config = dict(
    num_key_value_heads=1,
    head_dim=64,
    bias='none',
    parallel_block=False,
    learning_rate=0.00695,
)
Each number is 128 + 32 x the weight over the matrix's rms, rounded and kept within 0 to 255. Layers, rows and columns count from 0. Numbers have three digits each.

# layer 2 MLP up, 576x96, rms 0.22, rows 511-575, columns 32-63
123125137098141081147182124130102149159053150171138073153130138182115127113207154134133169130070
113083146145113136048190087193129175132116095117068091157121194164149101140105028149154108136099
099031100122188177132072174123157153082137047144177127155134117110117170134125184111150101135158
131138124145149117118141125069133121112116145064119183143125130107149114097129106126162102133163
135122111142130096150103098106187138118103154076077141146144156131095130162087182166119115097124
178075098164123166173128154123083119139126132123082097136121200126119144147133144145079157136143
134058142137130129123173199164154159160135157150146144159139127159126127156126094154164127072163
115097144145089094102047109170145114114086171115132173132130178153133129092131141130123143136108
149077084116039108158107114100136164143075165152104154154156125100101106155112105145114162096122
125137085167152176109118133162149093092075092146109130118118132081112120158125124131174110105072
110184066054112155117179154041150123099100144119161139122137079049129141126109168102082090141145
133130077157142123094119117160159100131146123119162120097081135094150083146158204174142168147096
058144172098179115124177141120059110046134083141190133104155169129221065191106105136176114096101
124108097105165088140119102122123128113199131120119103107144102072126176089196163113122165127123
119135156186220199179073089155105089111132154101143138105100144084115141172116190130084130113129
162121156170157121174155185143144185162148104068055162126146080047109175167084164082078100100160
117144177095093130158127106141176158138094189186115173083214146179091148167152183093138069130130
172143074134087070156178197166169105168037138091123166122148158104148162155170136153085121083142
150130205185015137179136104110107093091059129156187202064142186065224059128128098132164101185152
163135122133141219114097098084135108150150086160133186140172126140086127120155181111135126150182
162099062086143153029123147154170131122093061123178178150182188090111140064126104144110165105152
171132149147092149133116096144149081151139194101152146113112112191145123175111155069085158158154
151107064117123091094144122135174159143132149077147167097128123114152121140172195150149088130165
153134182099098117199194152109107121151114148133160126081165187111102048168120187125171114079124
115136148134152091160133110119168104124126107129154168096135124120125151125163142176111087133137
124112087136102140104155114145141142108089120077118112109156143137153103134132157150108102112143
132100054172061096063147141165130136122118168058091166172098194155100115184167143191126145087151
163127121114134104121094100142099122126072162191154162101093192149094088134068110146092155126061
142114060202124147111159216109074106153123092165094196111112111123107070144079085100151172129061
102118153132123151102154133169150087098139111173103121140120175144112109141129141109100074147115
060129113083099194085134134067045137120109157139114208201146138075091188115124123154171146100127
125048203161134104114174120138086088174085138143098138054124128084117163159080077119189092074185
121162114151108142101099162128115072127176097112031158103156094113083140233099141187117124199144
158098098142128156146157144135142146091125128134101144164098131120085122122151162130129152127114
073123123087090102139189149134157137122121127146164133204106200082142131163133141123166174117141
139073154120125103118160098176086117143092149124122130139097169122149123117121136161108078173118
156141156154120093176173152158092140149104114118110086084185166142092096148201119117133086122110
115105119134142142141130138128159153153130087131171125084172175102088135080111174095127127157065
082081158143143098107153125122099116176148109144136154139107125121132177145089133121134121122161
113142178132114102135158160107104183135130160123152086181140105143127146142108080128126155116108
146096128136241181178093139144102086097136121148103197102098129131196144128121119177137129124130
162123129202112174129115189151127068137098070191131144096154162124133096061157167076020135147169
095096136122129101149112154130154090168140185087107150098147129123140111204086125167117129163157
121192066135133171169200206117113088181108126161147124134163104070143160182165113092139127098131
097130166161149153132132141124106064125136147123111130130194143147159118135148177162115106127103
100106139135180204123118110109125148112085151155157111122178069157142150154122102148126149076131
129106093126131089093127139129122172155137163101196147175235109096123186154059171033090101140120
124118103187140172112215145185055160099105160193150042076127102099116108164113138156122118093113
063101081151196114150108176112073148075131201139091171111044061171045087172111056099131103186104
111105110144111095134108076118153098111085143155112131091155102165130107129142093127109154126152
114081100094117152151122200112177172145085143184145119147147132142166178178142134125160110172094
145127141133080115199126114125127087114114135143089071140150136102123154148136173102094082140149
122119159185111108157085192151193074128054143105162177071124023123068140117144044123147067143153
125116130144119178159140144115102076122143122137139162105107139163126087148160128146146177113114
121161105089153124137175125135073110156069122105176109117132163147155083091108099175152111126088
203136145089089142118141126087163145154049115114132079098156124192157178157107157050145137093163
147118120133148096129112138145123136091113103074129136098149134090129138087138069114163130152108
070156129126105114150100125110120112146160198159075052166085113165132138140116134058142124103169
150119153150102126125152108117134170113077118100192209089145161059224118125066060121152076146130
119150120107177105157156152129119115094180075124111103124134055111110177153071116088145057106188
141085132116126156120138120106140109140116149138170076175119106166158136096122174138159102075168
085134171132095080136122116104160122133130119093117123152175117089174190147128114092211141094104
105099094154145158112128137152149159108115116158169144145184160121100115111138073073158089121123
141124109136162153142150152155167078105078153163157126143145164163143114081138182149124112098130
109116132133090178173174135158134133161094107121096107134159147099122126151152105098099147120140